python train.py --n_layer=14 --d_model=192 --n_head=2 --n_kv_head=1 --head_dim=64 --d_mlp=512 --vocab_size=1424 --activation="swiglu" --norm="rmsnorm" --norm_place="pre" --norm_eps=1e-05 --positions="rope" --rope_base=10000.0 --rope_fraction=1.0 --qk_norm=false --attn_scale=0.125 --bias="none" --tie_embeddings=true --parallel_block=false --extras=["capped logits"] --init="uniform" --init_std_qkv=0.0292 --init_std_o=0.0 --init_std_up=0.0292 --init_std_down=0.0 --optimizer="soap_variant" --lr=0.00631 --beta1=0.95 --beta2=0.99 --weight_decay=0.12 --lr_head=0.018 --warmup_steps=200 --schedule="wsd" --decay_fraction=0.558 --decay_shape="linear" --final_lr_fraction=0.0 --batch_tokens=65536 --seq_len=512 --doc_mask=true --train_tokens=199300000 --steps=3042 --dataset="wikipedia_en"
Each number is 128 + 24 x the weight over its row's rms, rounded and kept within 0 to 255. Layers, rows and columns count from 0. Numbers have three digits each. The size before them is the row's rms in percent of the matrix's.

# layer 10 MLP down (transposed), 512x192, rms 0.129, rows 470-511, columns 64-127
096:095113102123110133109139148132087202138128134155144128123096115118120139118118153122137124133155117115110095141148102152139112091120130130123107141147148104106100083079171099074107137133150094
098:117135088144103117120125146132119107175156095147132164109093134163154118148152107130119113101167118127137127104095098130120119148116134122128121127152166094134053115138113104149146138119095106
109:137134146104106114128104131136123131177129124154133182142119118118138110170082121115113115127124102105085160104083130166131142121112176130134160092102132159144113110136157126141107173153122133
089:108217095119148122148113117116093106134167113086144137137128119080102126137093122145148129126115127055118119109113153090111151138140100165180094129117122125152169111105086119148121113147158095
098:079087142123154110155155132115135075146152136140095122107171117128086102130096115118121147099113114125102129142127100134115094147112134110137126133126169124120104128168134132136157187124143082
093:152178128148086134136139166138173113126114140137150174103127133090142132153115139126089146157102118115174100104139176160168085139134090138122130161128144135111131120122121113095131146143172166
101:139132117207152133174133123129144092097171107109140144137132132093138102087121114091119142121140097121157172171119117089148130151145079157121143058107133092128158132113101083129133130084141140
097:114146123132153139158145181167135138125101119120110145143211134126110122130135102156135139128096080136163108099131130105138129087135133113151149125152129133140159168135083099137147150118144139
105:113133147131102127145142117160082149109152108135139153149157129149104172096111155130115089137105109139114148090085120164147133116118137085137127140138123141105170128122121120159097178115109097
099:090121100126123146129134077140175208115085138086115155147117151130187144103147128126106152157128147153100125139169096129108170143139118103124108130123135129154174130139114164158138118120131171
088:152125134085134123119134139111223094057113090092135167138127117150132158132098100137114152155119168132181134118147154117147149130109111111145127123126143138186125134120117130137142131141138138
101:146163120165117147149144093116140151095125139130123152116132138164090144113146144128079163129146157185049128162079124099090131113104140135143151183155132126090099099114112090119126107124131134
096:114073108110112131112165128143168115140122132126121109129146142101134137118109094153124142148111124141115177167133133144143122174121091143160105120123166157085077141169133118097106115110138117
088:078145137112104161167143071106104120155171100144099154123114159082111147176115125139101174134140156154088141108142143143162101109133102101117096165068132127146105090128164106122152140126117093
095:117134128130113121159185137130174149118147174117104162133091105149064110135177114112109105155110117154160158092147136151115106108155115118135113128182153114141101103083078095109143127108118111
100:146134098147134114120115179150134122152163135123142145133145167088104100136127087161110141126146141122146155111132140102091121086139139122118072081125108127159118118093129092129099115102109132
100:171110124163096115157112115085114118120168148076127116125143141088133113090125093120157132146070120138156136140120180115116098111140129104104120144157098133120157140110178153154127133143119091
105:137073148109098126144150148111101172134120139138160159147111091113159098145150113112093153128132138125128142180118107131131140131122142155118141089159103134092131137177202129121153141116094132
108:128107122158143102123117136151128083115124143104144127120062112198125102141129166173129172164115134136137097108135136134128177117073126140092142133153155141130121168102126137188164151137121115
100:081128140172120108152134118127106113112117122096142132114105125164094137131109117144101117141127128095097134097101106126124056127112123134121137084129127132090178153127093128157083113161118072
105:144155140174185116114134143124130140102127101142087060148129119091098119147091140120095127130127130162157135087127112119121136158093078099100144149149177111112137147116096148161134172104111105
096:178112098109122188122127152172119146192087100116132091114095148123121112154136100088120124171114110121118092105171144114119117126101119176124117139118126156116163105125129134162132094148078143
092:064124150115095125134145134102118116153133128150097108109147113137144129075134117140145152150108124144115137106123118145106142074154137146125070130158111135149094117074148112096101139139139136
104:161138120131121150116131148117121159085127135146156128131106126101153151159125137115154110122128141169149123150110146134130090165164136109124149156127137148126110135167115143137163146146087141
103:180132085126144132117151152104154165159136117112148103140138113144096122083136118133177188088132127123120094145142147117096097142142079154145155142165131163126160166157146169095115123090163111
099:163111104116091107114130119111118112136124087109119134120079109099125116153105169099117143128138115113157101092108136144114132130126114210074126146096103104121146162124125184120126134092139152
092:090142140137129150161106140145132170127123151112140168160090109148086150132114117137136127147126094134112125133133135110138143087132160118146095132105088110144118159099110137152111082135121072
106:163140146123136160138130119121128088132161109084092133135148127155093166082123108125134123156111147118100093139139160108106127137116104115118103153149126115145129143122156114097137113159088148
100:136177110151147141097176135105107132129139155119117137136147110104141148114102150116103155149149129134105138124162094176121120125123150144125097147122112140105148144126157097139174184126139118
106:137137131139098087149094139142157099112134126130084160156118137158158113100156110087165194137127112121141125142163114175152119082091110107156120136121136150126149126096142125127133126133138139
099:132118153145133115161116078107085133136124140139161098084124129167131141080140121153102131126177142113116114111156153120145123133134146113114150143131140132140121131145138142076152125092136144
097:144128128125148137156200163120132146124150133183167119170125144160117144115128096130147150102151168095112180139154116079141142116152138144099116139131135139088148137113136105152094112108116191
097:118114115124141130140138094123157122145089129115131134155102151170154136114161145143131139154129181141080190146166137160147159125104146139149080122123180176135146133160121131131116127135117124
094:167143090115102097177102111151103142120142131117123118120137163130137120105085132093081111124105157119101135131135103140075111156124158127157161102148097145126199118144123140120083121121105153
106:115136113130105115116168158121105145123205115106126126119144142148096129121154176143137103137126122134123116086132160119154152107140170129119086146119156140147163163107146109098114117139107149
092:133115127140147147135093130119138115123129137105154155095100091074134172143154156131142118135152133130172123149141146119146144143081147155136088099157107102090150154149104124123180121111092103
104:109123123150165106081124053138122113095140125134128097092108130132166112080107090079145100110098147146156092087118113139135127126096131146142133153138099171132124138127102094131115135150154136
105:125155137091100128133142144124141149158077151127137150076114107108103109127049121131153122123178119132141126127155116118173139090114180134108135165159082104108159093129121125133104151120137120
097:127159117138149109132116146135148135152081091117121144101171125083158133142166111178120164156152111163145161128127118101129075102128106165145112134121118112128129121136113077158122130140142157
106:112099177136106197123143149120143111151149110137145075133113124154156124103165152144130134160139140126087125165116128145104138112112134118120141116110138122144121147111130150123133117144098111
101:172096088136129106128158116164171171166133109163155118102108206118119097105116108112129180106129147128122102173116149178091113125104133150100098137144128111120147155096094118122144156123076154
104:084152176146130128072159109085138144104117137134119139174136094105136129147133123152091044108118138164118107147157178140148127126076148144099164152153079160100111111146118109138107112154143119
# layer 10 MLP gate, 512x192, rms 0.131, rows 471-511, columns 64-127
102:104122152115093081117115138113123127148127131140112139123125141098087126147097104160150142102096091102102122099117147179147129127144114148107092127126139119141093119133178116118108169123204134
104:162126109132113115145131118123131123099133110142140089182114154133123112104106119161060131137135133124105181105159122191137138128151128105080134143128123169121109102145156144157096135078087097
090:145088153066098110103137121107123108148088110152144109109145142163131147137162155131149154147124141121140115134135081145095109128110131118089128136130096118059109140171197122142105136127101178
095:103128172137089126189146114128136162136076158121129105146139139149110111161193155132120129113109164126128145134132110112129125154144132143158183153096125102112132161117131103147129126136109147
103:104118092174112090133123122147151123077163143109132122192154144116116130114102117167126099105131106112142114109107117123125143136125105137179140128193137089106172149101108151102106122109115132
108:147114082116118106133168158150106101100132153131099113174104154132088143090140152154132149144136108133131171089124128111160178146139140112138136142105103141100134123145122148149155175135132091
096:106111080177115163165132164143140151134131122099094151122151155139116097167142148075143180137128138117166123127161127156104116125102087122146098094131156112121131144132187124162140098121120127
105:137123123110142155107110165165146129103139121152111167113121140123121113150168155133137114116169105143100149162110080129089087115135143153165078139142192124166099154134141125097122074109145107
097:160150123088123147139187083108141179137141099106143109126137124156165133166122103108121148125109152133124128084152146140127107149126092137051118143119147117119135142135133107114148131111140147
100:099138154135137109134151154157127116153110111107155137107111153140119148153140134159176141107150105158110102133116137122110115120152107112128105124114095085121155117158097094096125126093083130
101:128133139118114133129158136117141137115146107153126100123145147136114139161142137104154141167133106140120159093108171164152138112107154158112125189095097123103154144156140159143119130097114161
102:101115118157121093111159124128137090173159114101145139098113109126116099114139152115085136137115158102116144125093071123091111092163115078107127141143175151147131159139112111120106163133128122
099:157060180111136100145154130126124116161138081123156154092083103154109133130160155176088130108162126105154138134153127106105146119125144152067100110105081095114138179143118122136099119112109110
101:114159101093107109144124097120154159112186101112133142148101109100058139137141124099136155123116090164141134143139120158134149116099124152140112150142126130099153067115136114122142112105134160
094:113070135130155129128131100143082150125105144119125125128157137133129136079131101200126137137127120142081126110166117124125131097093130122159162098135137140136114095144105147107137106156126118
099:140118142139138118119117136134117126112136139092157122132109157109134084120108112105114086144132141122145109086159126125104100143134142129075149184159137148159109102124138083099132091114115102
103:132119157139115116135138151116120070109188157136162108150118146118145159130122100108132128090134139089129176137107152121151152115140119106123128160124137120169098103168128125124166117125121150
099:141122140111109104150076147101129134115119165121133139109125111129125133129162186166131135123139110147105150121119143138083128150154130137098084203140138181185129123122154109133101147179141132
097:139135084143140140101127124146131101177100100154182180119131124117133164115171126107160153096124117121130081124134136152139105107123134182133201134171080129151120114156150132135122149087111081
107:151115168131157114142092119111171164082145175121106092100105086139067152147122177088096097083138113140136084120151150146104141173137122125120130137126105099156121132106130103131110136102124152
094:130137160104124148106168156123123143127106170125139095129146129096130117095113153101168130093118131188083119150136079129133156112134126144102127150127127101134129132107144112153138100126101117
102:162118135113119133151115123140149121096165122113109117159109170126161146132109141084126120119091155140186124107105119192129114145092126128098139171147101135142111137109124081102129129114135100
097:089130179159139144146120108094136111141140162137101129112144131148124147128076116126134144094169173074072132128086132140103138135160164106130129097081178137095124122120135159133118174113147112
103:102114156162093144129111133122144136116163132155102111132124113117096103060167087069129126109102110156167126070124116142143113105150103159166144127130137164137066140163163107135158119117138118
105:129108123176110138122139112118117131147123134135110087140152122113168141156098182129101128105105127127131151137097092117148112100149112134148136127157139142114127088165137131167148067091074101
090:109116135126144148163131121142134101162172110144124101152147123122141100166169120141115154163125080153121152126140162178164137149133080139101120132151120142121130136157100106108117093145157152
103:099113131122158152109130141140123145155185168143088073155175119119157121132153129201126111160167151104099141159137121113089087139181124135098121163141121139091123132144109130094123121138151126
106:115119117080092105123125145123138165116139119111143175160135149110075084161146091145148109132138132140113113146124136110125117121081133094120129136163092106175113138179095109107107140119108146
104:137127153164140136084100125174117129098145101122141121123104093168108126142137104125133140094110158144135126111102101148128114122113107171185147148101132057070068092139152107156120130164129150
111:112126138112122104126146105108111126150106094118132101175148100087164140153076088146149094145137156121115109130124144153096145152117124134090121141118158136163155156098100155119146177121127156
103:075120156111118150158100153101167143083150163159145132125131140130146171147095112106120175131102117094084094119113147134097113125132094141151136111115161134132148131095111145169176130120141162
107:121115130144087120119089096133078147074095120126085117151140128094139141138115130135106108102127124123080179144139107121143140110105121102150124110159110121147157169127163095146160188155111175
101:115095109121161152120119138148123107101157134113136106110121103112144151157175086134132119142106112135109116139132121136132161136129136127119127111126107115090131175151075114150129114123113128
100:132119153091147124117131071133121116089132123123095105088124111107145103129086123163159138100085134104151136165173107167134136119111096153145131115153092152109177111091151137114137135177099117
098:127120123122113131151119104107119155102133148147153149072136164102146182144118118150111111147154156137110099157109093140139134123124134120143142118137152138168147162137110128129165109117125119
107:102131144177099123132137081117141167136115090178114143140127150120167087141105114144134133110133110161170115111141121146162129121109147138135072072129100140115115179157138133097156124173114113
109:118118142127114142116126120161100139155165144185134108157163126140163134126156122095133089087127140132108162101158103130138135099158148125142127162130106132140135183144162131161183125089136138
099:114135153103100126145095125188111142155099096129116108168158159185120128148122101189136112126122158170105143172133102095123120121097098106120095168143104148137137105138131129102129158134095147
114:121142101126138156077152149129107122151136156173132124100159102110094151146096124133158096144126135142162131147198128142109105147140126077170068134110122138137166110144140118138158131080161117
105:160103132174123074147143140158159154096105139082118112086146121128131165103156157123138158134161116123114158144111112076135126144119118129127146158156135095160159118140117119106152110138142129
113:141143162097137145151081148132113141110117117127106126103128120139133152104106152127171120108107144116111172119147088130130113139148108155135123136073144110169173133143108107124211148129121140
# layer 10 MLP up, 512x192, rms 0.136, rows 471-511, columns 64-127
108:109152116134103143139130154202147142090121152128132134140177145131127119088141105145103133155114130160156107128121174129108152118128093115104128142063118123121168132161119099057123174110120108
107:122139101105125099173110148112151090148132157145129143125108162104110077137150110136109116115125102134132084147173134148101135145139044154134140108110123106131125129160154127112108101095114112
097:158097111143119149113103164149165133140063139127121102106126128104155164159146127137135131075155128148133132107137113137111145128130147133063138148117112142119120108123166182158106120082144145
094:113120214101080118127115114101129131139088119104113145134115136160150183137111117122116159081124117144119146132150136129093122170109129112143080081108108080135120130129097142149120140119182091
094:110129121135107117137117100144118118128124111108171154085108069119099126117123145163107124189089106172122114112114122118123133127093112121170174181128134149075150157120120112082115150131103102
103:103146146129095088132153103169128151145087126168149116125114081147168101107124107094106128088174092137094091171151124132140114094144137139117115109116145115118165114123127134145114148128112158
097:136150095128138124127178113115113168135100125121149137116117116107147155105097089111179131140116129115153124148126117153126145128146122129142112135156139137101119126146091102082083138111126171
103:136112132089139102125133084190172130116142105137115126141112155102129097109127110150119130134090107124110124142154133120136140153135121121107109135127143088106086145138077126130088137114099144
099:125131145202158106099133158119121136119121150172117135135109153113080172068157119134149131131105197120119138106156131150109154127111127169147123112132090119133134135127129124144095125133128161
101:138136120136125111148117114124123128147106081129132138144111123174116120133117105189122151132134119162137138129124121155097076125148129109151106159130132125148149137154133133155092148138124135
099:105107151142130112151168096152123117138114142090094125098117077144094125122157150118166171116101127164116137152103119181133114143110177171114161191134116090142130134124083122122132135125132121
100:144108150194144096155102124139114124100141108116125100170146187140137149136164145091135107146157092109124130101121139140132148132111171119162131147129107132162110116145184098149149112141135117
108:097172141091151151144100142081170127131129163130127170094101115148089133135117120111138171095162102099142188137148142105131148136118153173144174125129083097088076103143165131153118099110155124
102:119111124126126078139139153092105116153130123121086134132109169117122097135178128101105166095168118109118148090173089136072147131147132160147143155115153109137115110139156139141094158119096193
095:187073115114123168122121143153130142101112165133120121129097103099151123139148138144109133133130133115070180151119121165158126150071100104137111156156128131125089130118117109137159074092132145
098:123139164153086132114148116139104170158159143122104155142149133123126131126078141148128124137099154115119114154112152111129117158119146086129114181121144137165135125093162068147133121168172091
110:104134117105166069187167117141137137141086165147163129168156125133150136123129117141155129137095135110093184112107135140122167105136111128151107125137122146106089120143158142133150117132124205
095:148113168128110130103129085151109124135155138168188144146082128158107109121139133105128109143143094133100128118109124076169115165123111126091125138142166128108160119075083109154155109118126131
088:119099122131153163140119124136140140100093142118151115074100101135127119140113123149116102187102110124138161104128104147109130130090080085146134075157112088126122129130085101128142090101155120
096:132142174120095139124148160125142078121099107145062129110131111128124151196131170091157112111152121118115139099095113129134064157116112110134140104119113091118086162082126102117114143121108096
096:100098155160110074106064107135078104122150068153104114133138161158113105128131113100136128080116127141170134092130140155126162142123140095127118126142125141163118064134116162103123120107108128
106:128111151106135160099115145137109117116080161117103141123134151135097134133111097133136168107087127098151120146118115120136126120122127112109110165155137118125119159155165103118160133122124144
098:132135094110112129131177133135141115133099143131142109140129132117135109134189105109123132148088072182160112148146135132135102177113134133143129145135097123099129137160114163080113135107087193
100:100119127152122111162131115134146155123120125120154133138164124096127166189140134188126141153147089139115118136150115129145117132131141145139130147130129168118083138108129095131110125121139125
104:126107153141106095109134179136152122162099072131125140117145092136102139156120105148148124148135141145124129084174187135134160144090161129111098122116115163150126125126111087105119150116146151
089:151099100131168107119148127147147165160096138160147086115103138100124120115133127134130073100156171136125141168193127112153113123123100150149149149130120157155106131103110137156096139151135138
103:104119148091151150137076106163142114090113104101158150150162094119174134128108153130138161086166132145106144126156103120143145098120128139128089161111155132120131121178117098125118095137114157
097:146171110108099109146151102143104146089108117078126123140128105104131118107105104149133134057113136142126136128142157124122114138125102122115126133196134152144159133122084129149142128170120097
104:154142147136135129100164144123133152144113134128137131160122126110114114133132132169152101143119135133098102174156175111133116093155115102105107109158118117125107091163139118119154181131095155
107:088173150134109130130077132150107127079159100106153108120126091129181135141128122090146117123108145112161100125106118141117148135128101141123147063115180098104142152130093143100114159127110146
102:151139138099124122102132157106114128131127148153120109155116132095143181140136121136132147136143126117111114125124152123097146139096145175139086181135149125130140138123086115165153111131137108
097:134126177158117119135086118140136156114115123131135132125147171111127186122153107155144107095159086079126064147135101116131107127095123132116110120134104175094102088086138127138115126152144108
099:118124154127156115124130144134161129120099136115091140093137120104161130071126172088182156094162082104138083150106123113072127098145089125153099155177154120119123115161121114146137110139150144
116:090108131169140110143162146133154109129104149171162072120097105122102129117125112089068137143112123131148089113065113078126130159150160126107143113146128106101131167129101103152144150136164094
093:135131137103134119133143178199140162083123104137126112123124124116155056125113114135128123138081145101127115087122148129109131126145124119153135149119158138153090101110158174163123121162154132
100:100150105138060167143157083102121122158142148147127097131134126123158150106162105122138102170122115161133141126158090087074103119147089091123140149114122082194151141136120135145123142152097143
104:123122109130126098128127119134147121156115153101144151126178115155116139159077138132142092100174157106133151128131139098097121124168119064098138144131153153195084099090129118138164143136132102
095:130084106108088150150097145125126157056131158101106163112110147115154148115146152150140129125122125158206130115126111129147118149113088110140124153120116109107153169110118118105138147150113136
108:141132154155099168109140113115158141128122144101098124139149088147154139158170132136122135139124149138129095121064135098119165112160066132138140107111148112122104080148148150119113147209122111
099:100112148122094145121108128122147101111142118110174120125154114139132125085145196150187183133112149151126113077117151138098104093112102143157095173123156136160118091163133085158132112138124163
112:123115111141161123150136137126125143132171150114154122128100143146097105119103097146104118106126154145144159102177140141097130130117195143128153114119049104130115142126166179124120143123127127